config = dict(
    n_head=9,
    norm='rmsnorm',
    qk_norm=False,
    bias='none',
    parallel_block=False,
    lr=0.000672,
    beta1=0.9,
    beta2=0.95,
    lr_head=0.00405,
    grad_clip=1.0,
    schedule='wsd',
    train_tokens=821200000,
    steps=6266,
)
Each number is 128 + 32 x the weight over the matrix's rms, rounded and kept within 0 to 255. Layers, rows and columns count from 0. Numbers have three digits each.

# down: layer 6 MLP down (transposed), 2048x768, rms 0.0245, rows 413-436, columns 384-575
# gate: layer 6 MLP gate, 2048x768, rms 0.03, rows 414-437, columns 384-575
# up: layer 6 MLP up, 2048x768, rms 0.0294, rows 414-437, columns 384-575
down413:140090119100158075102151141085120152130050123186155104092126166129177108095092123110135102114164138149152148115141125178098119172096106125127162114145184097165103228096101154101111132118141171149131126179127148129091117095093121081130190114154155124145228054104130181135133092112148121138179154161143127119109132062102109139130117063164144115202120136127143143123150119184203149060111094114136104182142121187111113140114146099151105095148073117109165178176136126096101072074148125140171166133091166118179151154093144178176101127144141154119190159153157111111207101124146103140
gate414:119160138109141150125145162094166116151142113102101129120137146107143125137124085169084088167150104117111159119150115124106130118105113128134114048126133153090115118065115117143194163166113174112180157132133189068117050103129134137104158111209148120136101115092119138108121194068117139093144168105131126114129115163110138035126147094168169141077097156129096102074122130117170163102141115115167113085210080155101095094171125137108157103109118095173162100116151138074120134049097173113121173127128162153146179144098112107124138142168140080100155162109114104124166155157129112134
up414:133096105171119090150123107144099076114137115081130098134108190130117103099166111120050163093094150149121071187112207093151120143120091063159141095122115126157188165189137132133136111098141120157121119098106109171173110129113127085107179115136119119116112053115123123100138136168126062094205142189102106123129105128125098095139146151148098198139191123144161165167126151048097152166148120100009139191112123117110128136144158138121146108130071122091115098108149149130176133159112123101149146112133148123062117144140139101130143137102114150122111159154140124081114099133143122169
down414:159089137071125192151127135155156145166116106152120120130129158145151208104127118224129150164202124161096147074129103152078111133141136156133095119141136128106055162061128116097180142144109078116152173140101176110136151032158105139120125113198092110108159139161061161098122160090098120127108116137121089169166156125104107122103095089112093133108059088118124137131138167062165128119125146130142128121140185114122119146142091133156143158138093169100181142101114117076127110091132105125145095084094117093111147158126131153094139139191172107118154126092170095174148141129083096163
gate415:089185082126155152155095119126137128137151162119066150108080105147069086074092083105120134070100149138165205155138134172147138151207145129172148125085082110113100142103091151114178079177092123120101104089176124108088152155112148093141067126146161136123149059136171133098136106084147098139146124171090127133212128129146142141123111148067113203122133169078148137158087102126104122100144072119111166076100119139093122150113181136130084117086090171157109047136106114091169131135201139122158082101132099141184075119131155143174101183114181197100067151114135094176137160152127131198
up415:155094093240084167121153120203153119138139145142225131141072090140176149121131099191117203165195087131150136098199152100144162126122135118126145098156128131122111117155153117114099144223105133108152135160118110143076131137125043150126144166152096101157171132144139140145081091075156133151105118158115130108084098138166158107094082141074134165118129165155115138133145135111132077187142081134095089125166167128157114111136099109170118104146129193150205083139160170130122106120135118084129071090144100117082145072148100142130144130074135118149090098175174120130079098094180114185
down415:134119129137109109142180032175110176125177101113144118164167094102155124179112090087088131121096161130140108148135061111068148103135146157141119175141101152087125113100087128147138136142136153147170122141123106136117116138097087202143175103078134100120143060144170137133087131076112112164106186111125126119132193092148095164174060139163142152095139133147118123122151137098165183161148123136118101129152075141119131171122093127131167181198131099069110085149191074149125068103103205150141079109097110123101121126129137173155197226144071145150069124186111155147120132061084106174
gate416:156164117136183113085093133056155105151131075140118071156102255110137098237101157105134119122161137116116079078115114142118061140153092150127136148100135166091110155138148102084173106116155196123122162116153156120116164104128081173123183130128139094097185155135149104138113067070120151150130138112104090112116144138177184128154075136104141101128151136091079133141080168099139127098112085149119141106091158153132133175073095158118191182100101120143129117117155087131108118143121147159136136123194123150071105070116104107116080129118109090157162108088156168123096147113128109146
up416:169173127116138156154037144124108128073085109128170092097185129093171139186096150194113154104154105100145149085095114160068139165122062109117137124134120104169149124120059128080108118136099051082120123135138130160139141122181160128138082105160175155138106136182162109144095080194115149164156131142055157143165087131114069098084147176134113116170139094169140091139102142164106088146140158128157121122143120116100129100113141145090141172121149092141165149163149114176110076150170081125151105101120124124125154169129170175130139130150071118131143131106131143113052109136146118087
down416:064180137100124106129171164168096187120136183112085127162108164097084112136071129109092107136146111121183087148105105167174153127138143118171158153159111125091136150215093123132139131163133156181127088074152205165116122102165130177148123103057100122154107112131116189111138064105146135098124172119135114110119139110077104175150178117129142148131113118157112145128136123110109156162122098114098082118097067198128164132146160091180133143150083133145058184118195115176143157065091191111105119139087146142088121117182099142186163142087129130109118109160226094126131116128163126128
gate417:169129141108116134080119162111121135090152168103108151145120101099152062142084080137073143119136143034154117133108111107115036141182185119109119170163161107152152132075085087133186148112146147124111134105110175136132075144141198117113164141126162139148135177133130115069122115138115106115113159125109115115182182105161146098169142170119130139095161105174105128124173113118124154134102087107156097065108133065180143135114104201159158083149129157153119050112079163109119137156107104120112131110088088121163092168132133176137165136117162124087152141140083086121159152207159162110
up417:141105150077099124150096120147116072169084133080050142161123125142072113138099194152121150094109176114164102174165191067094123149143156112098130121108119160142130125199080133104117124164157077114171099171100120100138110145142103134140098133121099083102098075182146146196159101106117131170122191125131148022115107194131167136124146147116115099121160107115174093079168127156120168111117091143075143124148145108139142065130127105095098190137107122152164104054156121141149120150158115107008140096151103117208124167085113185178123133135106149145145088107106116136099088134163092149
down417:132154093147118113079150191141161138130215148167101086131164155124148122169100099162160097154080114073085116157110148110065132118186091091094144134131112142131120153128106149140105097083126112149173142068045133187136119178154180162123128207114138120173126086140085197094122147137075157118175182108099113147091124120083158105228092091123136131174092171145082147152133117124102120164142139107177134107151105093150135148142134114108095172164186136142152151116120134103117145084132139151105080119122132134163102087136155123128111101066129131088144128053154166083100096151169178112
gate418:129167113123077155134113135125087151162131192100156119109168153154163134130102096073090178073145141130112147130109122159104131149140131147150149123127144135110105127122146163060105119180117104122124126139105175162182091164070097163102118139137154182141132157097110119123151146170154145149154151149095110139192129125136128107153114126144173202156114114166073106098180149145140132128130125114099148153147106148114134122135102094093132075085105124157104129143111134136081114114171152160143111127138151134106106150202128137086135187123109107072135211082109158112086116157163113163
up418:128127182065145108090125130155105112166117136113149050134123085115067175240097162152164104113107104097054180175192152097157097108122143199161114118077156133093153132071144131099152090112128177138147111096130106124128142151139096177149119111168115126092138193138148121093109128087127155121117113184086146076125156125126149097139114181169130150198134121125169104174128126155126104150107144131151145162085071147144161126143094127143146117163166131067115070178122139118126142175141141098076135129133165163156212111115103122100138172061096140133131158153139136113108153168100060091
down418:113144081134173109150112107125079118103133138118088188123116170173091088126093104098108170160169169078100115113115090109159161107143108152168213051093076109166117138134118139067117147106137180103146159074139096138103163132144155131092169136071127155119056121128099106083125104177113126121138148165130095149116127117157099141052102100144147166125153116134105118168177098118107176119112190127146140126130132102175100154157145102069107140110154171097139143079144129184106076113101126108081126076126133120076089134080148132135165158163132189161095105184137083133126139128057120134
gate419:111112059166067131177125206135113121120133133209162104109101104156154117162096210122144104098165239148197167171107067124104115153127052144133148104184088141144118128147124107157165170104152178098142158144116168127063095129109154184150116125092050135131135138082093167111099131103118184113111129058080091079084098158085101125126143112133091105117070103077110163120129128200115137166137157091159168132079123180110129102120185133109144088174191198152119193123177151080113095106069108079107082180170162197119171151105159111138112115075129102109079109158122083131203158080098131138
up419:106145105114163148183159112171053112178112127150098151169109162087112083115112178104136163147142094144172101184135163119137194148140081157093166099127106151156157091137155100098154139156109112120163136145158116100066115197095098147134148103155126153177184130086133098105131124162154122122100090165168175135123137109119077164085112106115165132085137137092111108170106137140141116082158115038128125146152178073092064171130126132140196090102153180112150171169165146118125141078047147156173129112103159101165110123120171116202098176131152151104194169210116144128094092132131080133
down419:059180108146045187152161138115091129165190180090129121105118094140135116102102183180203131182206123193152174157141156121191145095144137112174094099151103124167136072131147074098171146094121090077115151106064147106125109167108098143148113045155062108101109199095144112128181122184132156160099155179127111128079147101095150122127149140100177098097141168185135128147086158117122175135106159079122139149103112144131074122193070084095226087073065139102168111114136126170094137130090158098123158172131092077145111145126098144135117117178114132134183138059108108146152108103162159067
gate420:119159102189124090130096066162094170070182185089117129161098141129101141109139115079142211133127092154105123189114105140069068177170114152138114134110102120077129170053095087146106150131109103140171122072140120115131129118181165138095103132154132104160147156093128053145141138182165131120161110157145177095117193126085114130071122142150058192086156068105130112150149125133070082108156126124127163178156125137114179106152130106139142171137132160151145087120157132108105122146142151149190075103129140239121060109116162068125126123155101095137115157141088155106118119123093123142
up420:147131105148051144110103118043152121126119111131144175082085172174120159085091144064131089168098070114164114178148109117185109154181124173140129138136126173143219106074148117193142062080104106177124113170075099211161148089121158131136132115102158116170100092163125133112104177105128167086139126167098101114136143203107075126171127155134157144123090139131134137095074106153107147079127107108173137115115109094172169098135153169165149140031143105104102113070083093125163132110132113063078151129084174173130081177115130108149056201135106130075131151102140119112130120164142140150
down420:101078054143136107111119147132114168143093114099157065091111164135101154127137123118122122145129110169137136124085138066083085138133114083174144131083154122101141155132099210179095142176146138083089111160083144117118122115162182147176129087125118151182113139103133140154104165117085169099119137096102123107128142134105160123112146136176135150142162106153147142137045169107131124143076099170159139171148076177090111096168110198132142118102109132179041179137090133133085175186157119154131133144114093122095108156148161107055158148104117144132150126117153125117154120170118109161
gate421:126099142095107087130123066190141129164200115134114131144094095119117105086114124126085083143068132141115127100077149128209114121110113084107124141158156130122159141151067153139093108125164123168119142071132081160139107084151181083189177091162133132155153128099132108126109127137125143109152131089134103086094134109138171113179135110140098135173121173143138103090095119113068095145114086112110153103146119153157125099161111185180142134128121175104117125156120085134155132067101110146088120114100129176096137123142127176130124141194159109107128145121067135139108140133092120089
up421:138122040181168115141114164083114130098134077065107131119081107116139132173115122083175087119150108130111113137110109124138174096156159200128111182152185146146083111146155073132122149086149107150133108114115123094099135111186112103110166129159125154156127130157134152122127200176129134088093150131141099123109114117142082127100145185196105138094126130136154144165158139124122128121073187098163107131082140113078135136124102079109138126054101157104113127142074141088176089116067142161121134126123100128151165144151140167150159173152096139120108118147152100106138101151133125131
down421:130200108088050178173100131059160111134093096075099121143063079116149117077105105131143098165134135175144127152093095178182107149141101165116125162136171158098161148143119135136117133178119153151102117203120093116150134134190116163120123129109148114153110132100099089143162165116123077161096140177140081106119152098192172135109137119113107117089154109109157179162140107120133218128146141111048134117142104103108148090151148135013171079148159142186108098189100131104098130088105143123137098158088120080150110054116140123109166135132090107104128103163174153193176097159187203093
gate422:124140162190151113094146171080194061080096122134172114163103205126103150176145107103097125133125111118090154090159083131075126131182136208148118192158127105116095121107164147159112087139101100170167147109104133130101140148148098099139110100118155149112157170116108138061152091116107145066115216165129134113134146097116118093091171104136110142201073078103126078161158126156102183102156125117152135144200128103150111159052130114135158140109101149174122189146141146152096064145144123073135125112144139173113085088079184231087106123103146085174095157105099128074173136176135066119
up422:066080130157073145146094135092118116093106127171164166099145130246123094096104114107110105139096137124073067128172056176065131141154128081084094086157065096134128099151112148154133137113129189133195136147125142115107128101113134098188155169096082171188125116134171116054054113093125091132117090145133187109100101069180168154126105110098145132119100141116121147176175076139076106087147146165116124131127105167133099135101081146168153091173157099104102128065178125087159080105081181123075150135094085122107189143109119114171116150086119128186188138081145146100170109129119090169
down422:096082051090169178134153134056181178140132128102166121160115109151118150158091157112108148118130137090055128099158075097036120131102144129127102142151099102164155169123144177112158075112142177081186122145128117158149095075176140111135103132082091128199136033117129157094106118162112117079136121154113181062083100088193080119133114090097146085105126145148121108131176075116111148080177118143147152081115151175126131005157108157155136054147170114181099106092168153137165053139119124133137117127085079135155126141116172088141107160095149124133163155103136129120192113164136105138
gate423:136146134146123077082116118097126150105114120099131145185157165117133110139145137138125119107145101110169146143125163162083163173113104115141159108142068115105077164176019110064126119066116130103019130100069174143107119181085129153142167124125151146085150152168137147090174177098121099150080079171113165158108149096106126102171160095138132140159180088127105089159148116140142176116125145106116118114082169074089137153092108118153148108139141115114135131046145107079083135167125071152103054126180135136084125117104139174128172126120134134076098150120142119150098151159187143139
up423:114169149125102175128117109145141168179141113125114182106177134138066138155118126138117124155132112125102079171157138086076163144147168141133105095146097184107113161138100152151197118095159124117104127137093113172157107180109078110101083101105116140143026121140106146111139121078146115111137116090100138123181164106077087173126166098138172174110103093171119127136119142156154103156106149084114097157077100136159114091140051161196092190087141131126131094160160123137113146155073134169099171166070084124138146160114074108139090122119110163125090121146085166117117070100145079111
down423:099088129147115172129097140084159155170167118173094122169159136058137108140111099074117136093113148157128114092149117110137053122122091165147177099162146154129149147127074152122098107118108174075107160077077147122057081147164181125107157139120101146105139120089120081134156119162072086073141154133173080088097112119059116132134093137136138126109195140149063167148124115071112156139124149119147142141130175190150160126117151102185176111117184103108116149162117135159065081120171110085113111121151125128139136180115179093149133120094085116088154135101172113093125071150101089199
gate424:068181127106047158111092151170086153137140141099140143114037152109131086125060162096150196123144099167126150036110144134124146183155085159076132162132175106121160099105131022126127107129123124112146140142157113144112119127164188077152166186141079140157161137088163209128169115101149149118096119121080121131128167153112164049073101123113086120098140144114171114123125128086106170136135077139103165110153129147187166109146156200127218075167128158138135076120125103144148119092073142112105131148098146135106125113127127120102185140143151145141115174095132093098102040167113167102
up424:125125177145122123121141123133122150114065182120087096162105094146100094159105168157094142092123127138145132059170145135114164115134106167130136130115140080161109060156190061143138151142145188157108103161137167080165101081142113097133156233106096111139096108122124131103112208157154110141134173115126115137115177145105127085096159117102118100136068110138055135092133139116148137133132100133072129171139124132211148173173103126174159081170154178108130084161116112185126109119111119157199076110115140078102112114118077096169131145156182103128187140153098137158171131166097077055
down424:139118139113094152084144157140127184135104137127083143101076111141102114103160105183187098223169142189118134111151118092096083114176165196166141123093076095129104175104148180181125105141136167145120179177109105100106097136141112134141105125134071127164170124095101108148107140110174151176159123103115155074082096074119144171066128130120065083068131122150141142123132093165158116126099201110136121115081136048163186163129149119140118151130163097113078115109158146156159147136086112132170117088119099106100149104107120110086078157148122098150163102089084184098184120136146163069
gate425:168198116107192155103145122146104103111147195082079152151153077206126144128168121174100151078135190140148094070143059100137099146108118183109154115190154145106136117180127147141139155168068189091122137154184120067070141139090137133084143056130152116136118125074173135152075076041134097114096169147090196163133121133142117201062168127120126093089146134165092163106152091141173116151162196164085185114135133095170173133153096205129181074144096109152140070150076143134143106068074140195147131120175141063103149165168130099130110150154178164189082101064112135158140105139135147134
up425:118121141102129128168144167164060116105095202104121134114094098088142161170126148141116125117080152121139142110147117177096150111164134128160166136133103136107116147169175146200114076216128194130179143113192097096177147166120119165094173070091134129111162142136154115085136116113129138120097109153085116149155128095096155131128119139132090080126097095141139194115122115115100114173114221063078135206143121155069174117109088148081099137179109183110109085117058148162128143094106138171110098118108178064086127156137075162137147186140124103212121146140019183172139140141153150162
down425:159065122167093083141123090179139109118127184218069116162153076093164131104116098113078085083145071145205192102103087128078137124169151089195136144159114163127210114140108186142113140082125118113116132104144103055139142150154133115114152090093112184113103125173122122121077083077122170107170069122092124132111159150112122124135170172128133079159113199105080161156148131113142116148125177151093148126135110116170166149103142120071132121182108203095159107156179214147134200159130139129150132174119134133146074100127101132193179171186172041088163191206092111136088126107150159181
gate426:197093147123098098120148138160163026100104117129116138123157141120139092198154115208112143131108091143149139182128121162084112142135165161132126172122081114095162117107194155128143128109156166117155135148100161107117113116199151156160170130122165146152112140117127149101085127080105160060110099132133103128107084126148148132088091154229117096135106155072173125147111134069028124092131056092150144126136118104153141114126108138178173191064140103115120118154152134138070183105073188105150198160098124143194150094035094089166131158110189135164050116093142134107142130163131105128
up426:108135153168127188169075177136133157178084140150145121103163086118156184095132111120170124156076117110111131095159135099079148120102162117091199144156129139169058161164058111113137063130135102128127151186125140119131142129110088113108138093131142151097131110126098120150121216160091138154029163191150150231162161116130162115127107084125128158127086121073108171137109162108222119134016217170036138158134091101121135116119120136051164123129117161142045121137163137123180100179159125126174193163131191132118106180165131157139158100204110129127162142125118093096105118181125157094
down426:135111117132149157115105214141105133102145125137160129120116156121127135119080092135154141143098105125145141148126149135071121136081124152143112154137165099139091056165134084106139156088105177079157155205090125181096141151124152121087166103137131135121106079136165085136144141136117137125023105128168182156081174144127156098183132087170113082185149150160108156129118133094127124153162160124138116094121097155162184125151156154124117123107155107106098141112146176135117097137086104130172114165108147151138167170155114211131160174091139130154164105086177150177163140110130162085
gate427:094091111129179104106103174149134087111100103099177114080113086152068053152130119157081093109100108036108108138122161094131133167121092196138097074178178112132142144156119144060185108124148123131190138093146158093123109101140097083120146161120140153124018187120131158110134120107161134118123105131115108076123180110130133131106134102171114121161154125103114177109095116117062136146139090106120188098195149107157118088075105144129107111111126143168142139172107105142113137082097136175072090144089162100129118082111219099133177177150157144124112179115083137117096114154151147121
up427:119114128064120143115126159147086138132141101114086061147122159112176090164106138104121124136170121151172144115173133121113129105158135127141151159120166096116137079148156087162180133122096132109102142108151082141123102170096153133102119127135119111133139079175167128171103085152122137153191159135156147091141124118128144101121167104096115097102152096070152082130149152158146176093106146134076126160114109137170116117155177133108133159152162131162068086113122090097165151100129136087149129145100137039139132135153104169134104116093082165132084101171151152135173078113101062113
down427:148141077143146100115118100175124034102113071101153136200118106132093150161112152119099110120104142100153126069196113135156145157123180182175114158153134086079108127194170186170152130075082090100157065052130122126117129163093154085145154166197111156128149124124156163129129169161116147079158100163083121098120132111131150064125182064080121119120127146094092171180139163127109144120141080168119183122135141127163054106123122097123101146099174156177126081133120113119087152143058112157124099172102166137155098079156211082153136160189168189172136141107107182142163135173132108148
gate428:167112131059178127104081096133151151146138156107104142130106169160126050132162144205093116151113111155061204103141131156090058165185100168146162149117157114159116071131077157198148091119105103168111170146141088159130140114112123095117183171081126186118142188118150131118183134132112113122166122118081128139047174134156171155108111121168080112147162156122096062131159150095082113097180127081120139118115140186152114205106126159117144124123103105151160095120104196091165141121094167144169133075158184104171115121150119116116114129124174100118124055136082139137077100142166147117
up428:107133112158131136134094152144084117150149196131091155129139149090120139137093109077147092144118083143156177139098125122080170125152117101157158084116131070108155161125175165165059103059152091096138160085123125145065118098110115114110130106138144175132125145152068112054104176138112183102122095144118086134121138134117137117146070130149136159136139147135092145141089095104140103141143121076136141219170138145092111111086096131083126078129098131120147145120090098149140151174096149114094199120060110135124141155147133109149160111060086083122093151168075177094175130161146088143
down428:049066166131095074099165086109084129137094200119083089102164083143151145089168113187146109105144102141122084110132106136151149118099178104110114155174125128138177119131120108105093113161141067172133211175129139100131096116100167096091125102165119115179083126069130091180151143143145144129109162144109148164145121101109117158132106113154140081179106135141074121144090079174136158084126119084160131132115137145083142171105112176103146153055108128106128130142140140131111085161175152153096149141142134168159114095135120148091174079136055123118124133088122184102108085095129086113
gate429:132160139116110080244129136112108134142125133106144105083132081157128149135157129067145169168114154136058123123139109113114086157067096171111079156111115104147161157108169145077121137159178107140107115120138140098129158123119156126096091130145099116128166159136133184111129137105114116119110109122069146120144076151134133115108160157085141209059111139162158095141135178168119136164162149174152159141095128168115173126094130116162159123190145103060179142122121146112058096097150145139143132166084118174146186120106120136149161126122155149105112091156102101124132122100166151129
up429:137085125134112122134088126089140107131155075145090144122088137057149151098112137133145080110155120169126140107062129197123157091064124144133139149187099161187182107189117210145169177159113153136141135149123104134138128137240106147117126149131117147150053116120108120140125139112093154096160122139160068155136100037105149181088079134104132103124120111117120129108130116118180117105131158197117126152134158121122180094085116187084147109083109122132097198132170091123146087079151177123171091143074101083136139121123160129159171159146146156128169157179168177136119101155112126187
down429:133171092099146186111143157135124175090155139095141137102135135164135120110115128110149179127118094163132090194117147119176116137130137147101131151147121151168096144090080108058156090158118085121128151119135154117167142137074145124128138101112142091134127138135142095074101150145137142108193189124084167141150180127143130160156130110132112143147165082138158111128145161134123118129127134063152155115123131107123115115169096130112142084182056177138174088115136087140132133129159142124076152209155141141147138083178072094131101136110160149153128066163118117170153136163128102137
gate430:135114120133161137087121162166132160085168091105165116182106190123087149126154180131113143146156206129133147107127079165137098111168047150157106146152126131117146099131108153134125131148148147131162097117148144142124123214128121107131115109125160127151134118097136183184080060140097098029177159149138124076182117080168102119134173185120133153144164085081171124106101132078110159148062124167076146096144178146104088083096172175134136126111110124144151130138130103078084145159176103076115161110083134160215121154148109130167151081125169088146099150156116100104084117091148088116
up430:135122140124094078089093133140152068126128094104095124200111080132163149121143151149157107140180059162143147166158155130098131140155140119133171106132195134142124114145130099124148124099098118140111120132131142123143127085149133113086163181100128143091125171087124192102177140122119110124080125117112101089160169177137123115108082119148063098124097127153133136172177120170072155150108127168132147178152109120134130177099120068112173130150122162150143096147143184089126119098100171160140089156175092116079096123140123107096126107167106115117120107124127144159125118152133143116
down430:135114108153146088140122109124132095108147089148060156057118105103108158137163147155147128136161068131141144108104142148169136160145140123109157157092170111178167118149142100163074172132130152122125120126125127127068130155161146117134136155107101119096097134130183124177125094109110076097170129148073079113106128171137121165085107138154134103130103138154187118164116078116085209144179140130065138125100132160108117130135181109127099125170157132158110091100101129078159137118123176153101094052121148136121119118146158115148146166112214137122074107116051098120141136133155121170
gate431:109163120081088166138100194195177080114152087103166081130143097090157108152113139179146131074130103118123095149152165117202130173114149117120115093132136106133111154083145127136112128125103119062103134132145103182160111130172144142134135154142154190090102144092128131135154110101127152070150185084118065090070146108150098125067164137148162100132146132133110111123100151163154111094137150147159163156081130187118155099157145139140162110133087121172093052098105160137127112102090098115221093030127119093102125117119187164125110109105128080151150145170117153151069104113172120119
up431:156116161150125106152130175171110147066157080156144115155183063084154137139141123119115123133093088116150095118153144140156171142089131155164205123140113109151072151158166128136115115205120129111140094149110175118093139111111114138121073091110139092102080141141170130126150105102098144135096060079150116123091167141140132101144142096114174054124152123127142089087083125170144064112083139156118122144157183127127193079174075125221119144130164156160140101090127156139097108111154140179175095101116103119169123116124097115091112096102145119135125073119178129105125143125162083119
down431:089100132129175104071132076138145147141077104158112154139186150126104100134150158112133143199154137137132100131134086171078085127136124107153191165204146175111138137148157131053115119166147175157123171139130138111070081116096147102122130152144135110192116137178159132107126126060141117154094111097136176136109112164109165186157135114148099090111139195102160097134110116115134079141085124115163144126146092090153170172161157143096102122050129120152122199103171135146143167100078136114128160138111128180143137121103121100159109121099126155149115099147108114087193131084085150099
gate432:175138092137159110111123102206141056126139140117149089114143174153164116172130066130092166112128083100130082159123169170185125072116102105142107123137109113150158183104204177151065147125144123134110041125131131152128105106190153092107143134149191139065166088049125115074139158045157162140185117129134078118166088209177080163178129189225088089125121082088140140125137133093083192103085077119124098131079170139201107159147125135167183134112218169150116130165165136103137196150157142099151103131125125124083191111113146040106163154128189072075113159133056111119127183167097149110
up432:112127092128119121138082101134102105094135170116125111132097110139133142151165132094137116156124102124149083149085105087135157131078130152110070122086147081073205137152170090117187132158122134097165144177113156065185114149128149113078138175112126113146189159130123140065129095174158107114100163136082164160094109173117134119124109073185124133129172128073144131158068135137125094111133193199160082121113158140115126106140156104127075153094090106053125176135163149119168106158113086162159125201192100131140131091124115129154102131153113098137125117158106168121147095096126130192
down432:138101129145063187111111152068096140137135127072159081136168141119144101163098153113118129102108076148079143137116122097111081128154113132105121145082097147146095167123175164160106169128167122103132149119163100142109089166155090108136114079118174096125106134136150141105115151122106136092169134209129178079169160162078100193149109129155090148142113138111073076121171126126143150152103121123113150136133142140103180097147103137089142093185118174119148105100101156184155097100161099079129176102134101133149123167132123115109152090116107110156108131114054075178124094113106114109
gate433:143170098076121133107037192136135053092152134085121109196138164153104125146130114179124184040098174109182168137198094093103128133192120163117142079151098088107127103149106113125142130166114159126055095118158162147054086105166120156099096100166138186120128153067121134105130152065158115037126255167085128139172106092097140117125127063107092174123118000040143124133136147229115137163102133129165255098066067190150146107075146192114191106096080139164120110190120105062123100104172183157161108130107160141092072109057187093149123124116119101151122203168115110077140086127101055065
up433:217151106054134146047044187161183037046204177065115074198142208135133127160113078226125166028085204138187169170164072055044100148210073196077132021202149071047163127121074103152115164124070125116078095106194166117068045166143112118065117073176150215148104122079093108082115130074146130073034255136067158160147175040044147100071124107077100184169133082090197110184124152255061126122076135101139255069041013199157169139027152208178223065074019138134090116231109098079096137090128188101127099181102178146196044069059231080116117104107111061160078176221093131022121093080061030060
down433:096089145165131103150214098107133204147114123165149161095114087133133119116140171085128086213201128153107090096090145145134128143127111087143141149090138175137097167114156128148138128111147072149178167158105098112158153116076149124162176145113102079101146092210107111176149128183109144203125043112150137120095123180146116110185118143121149101159137223172124152122116105064138124124166142101108078174153144065082116146180124065149092131174182116099145131119135162175119151174139109098114127104121109087119137153168041122113147124119126165112113050111156128181133148161115177198
gate434:166112099140131052141121140081140082118179102189122122138096151085120158137125125100142171081171148145104098182076101121196130164182129135120099121114099147123152103153117157098134127083163187144144121128150157134118088126112110146108203255137140138103067145089123119112176162112110104108105189115099143187120117096134152099075150138133123140141123095138104132187130146131152153104139120114138157154132147119128124114179100145139155153091099136099112107186101109101136162146134103150142120155152143118130064136070143078184108110131115138113130119113142151084110154097049123110
up434:127137159138118162109135104070140171093065115110129122130139079066128232131168158124110096132101175168151096122147171147107154141045052125091077170142084110081145140091179169145132161130041124089114124103149130130151068140132110147108139122120126118141118115142147151181175093075054085131099111145190117168110142080090119087098161139109139106177116158137145137138114189108120165129149080092177113164141107148080145108102136090155110157127121148134137130173121113149185061127106131173131089148163159130153179152132155090108156126154173169105161131155116164088097165125138201185
down434:137124012127091114108090134163106138182109184092139185093112128183147086156066204160106034148075136152162118147123107130135154152084117158150111166108146155082204130125101117123128084119151100176193171124109123142136098135143098183144131113046116119056087171117135133105057090095164114152112150112162135173160165149116119159207099105141126180111106083189109148059129165101127160121082177097124163099098096118156097124142174115064082104085095081160054111095147133118130150116117165119142151155171167148070158158185129069061127166092107128158069128148143108164117062161064086140
gate435:105140127148102185086124073133071149114121132113173106129112184163096138114102099121105160088175153132144117119117066109154111133185127100126132090072164149131142122171153103148110136102098142158140111118157067158026069171102185133082154119133079115137165129133102140136157102161112179108148186151187072210090175110105157110154065132154105116125213139152128125187142096085114137167120139106133182133152174114122144158131114103133125069133153154128066139077085118147144104150113111095144145107064166094136108149120081129152150122131140155122097113127142121123126147113104094087
up435:145166134175152142098169079112099140080109165179145121114122143181099116141148118206122130059117133083148122134087108103146079080145085114161135140067159078123152098117093118101091084112119139100130149061162139108100185133066125130123103140080076125090122141105119107075148132122139197129093159090186081156115136100133109159157121118166206154117151084106029047134165142096155140110121200093097125142087160186218171172152171154162146086178152137123142137143155170140128116133139094110155129139148095151110157120150120177126103128102170126160148177146078104147118169161148165104
down435:126130140142090098080127181088156125080114140099152098139077134128113141111110126143120103177148138137113095165099123137136141097098113108144086087092192178115121174126158155108131136148151119101184130092104118079118145077084110104129114117174190114154116132174178096093097082108106085128179145082114171047110109124190121178150143104151114135127116167089127187081121151098117145122188107165136068091153146128113124129152147120106058162130173109126128152113131157116124133102128159189182181127146137160128112074053139126095100176111114134114137073095141133084114144135126086104
gate436:099159139132140145150088146076146144132143132157080149124123135186084081151109123150113110127155124172136132082150124141154106187101082142123075150104130106057086103138080089086196140074120141159188163130195157150139149088110194161176091110100150139159104151125111092070109148141076127092146136115163158223126102157178170113143096107078102116108136111104077115153180177192144161142096044057162169090091172198111122108140118153149129175145115137162111154077111144137108136127077115185076186110152140136125100116110122110142159103137130068133122157148144136074201127092157182088
up436:137101104154175106155142101089139131100128111180171123093148141151065145132156136122169126144153116100086144115103159151143118150088170123162162081144178096115061128149115124144177134108128108097202197091178086152143121081085153046102092108157125156202057161095187173057135119125126181073153164107119119161120087167135114161083117114164160101181081148135150125105223144131111152160167177144134097114044200073071142128165072024100168176207150113145189144141171092138046134140126177109157167100077147166191117139119109151147132199136172193148156168102164187119117213112122145096
down436:154123143195124109145097082056186163116079097144089154137115133115123167135114031134131116103163155164140124072152121140096148065082156059118076108123145157116123098147102137124170155153116124135206141148176097087115157093117143087175092134098126160094150060116133142097109188097088111170075179080141089140192104130084169107116107140061139119190100070156117065126171093102087221192131114149146122143135172132138088110138086121135149098204144186137075134142153146214128094188146152152127152176140154076151065090094083126120112199172162136178116128095150148132188135112129110174
gate437:126130092123165151075145125115188139077139106119120128116121109146115077157082127168097170163110162145175151101145099152135071153135130185101212102138149124101159053206153106136092168114128126090132164186144133161103105112114117216124123120142153124183108191084101107087094123121127081115127141116143167167136136120136188096074077087136155102161088090062126131124124146146134107128210105106161152109158170173167124044146182146104156115159065153174167111132116097178106149066092180145123097134177163074101067130076135091163152132175159161181102100140127166094147154044108069108
up437:142148138136172189179117190086164160169125147114116164146133173142137149100134132127176090127152106164096085179078140080141089108123093090116151089094125142147109211178109129078167114142128137119166044128132075143161162146130174119090121161173140078150115223175197107102105103069104149077132123146100085191198094074119113120150112169185229177111118151124138107067103118164115122069163139141162170073112120144093108146115118128156167137157127105114101149164167138097095136115155195159151154146101159159133181120131105131142105163174090150098100110187117115153066068113152129170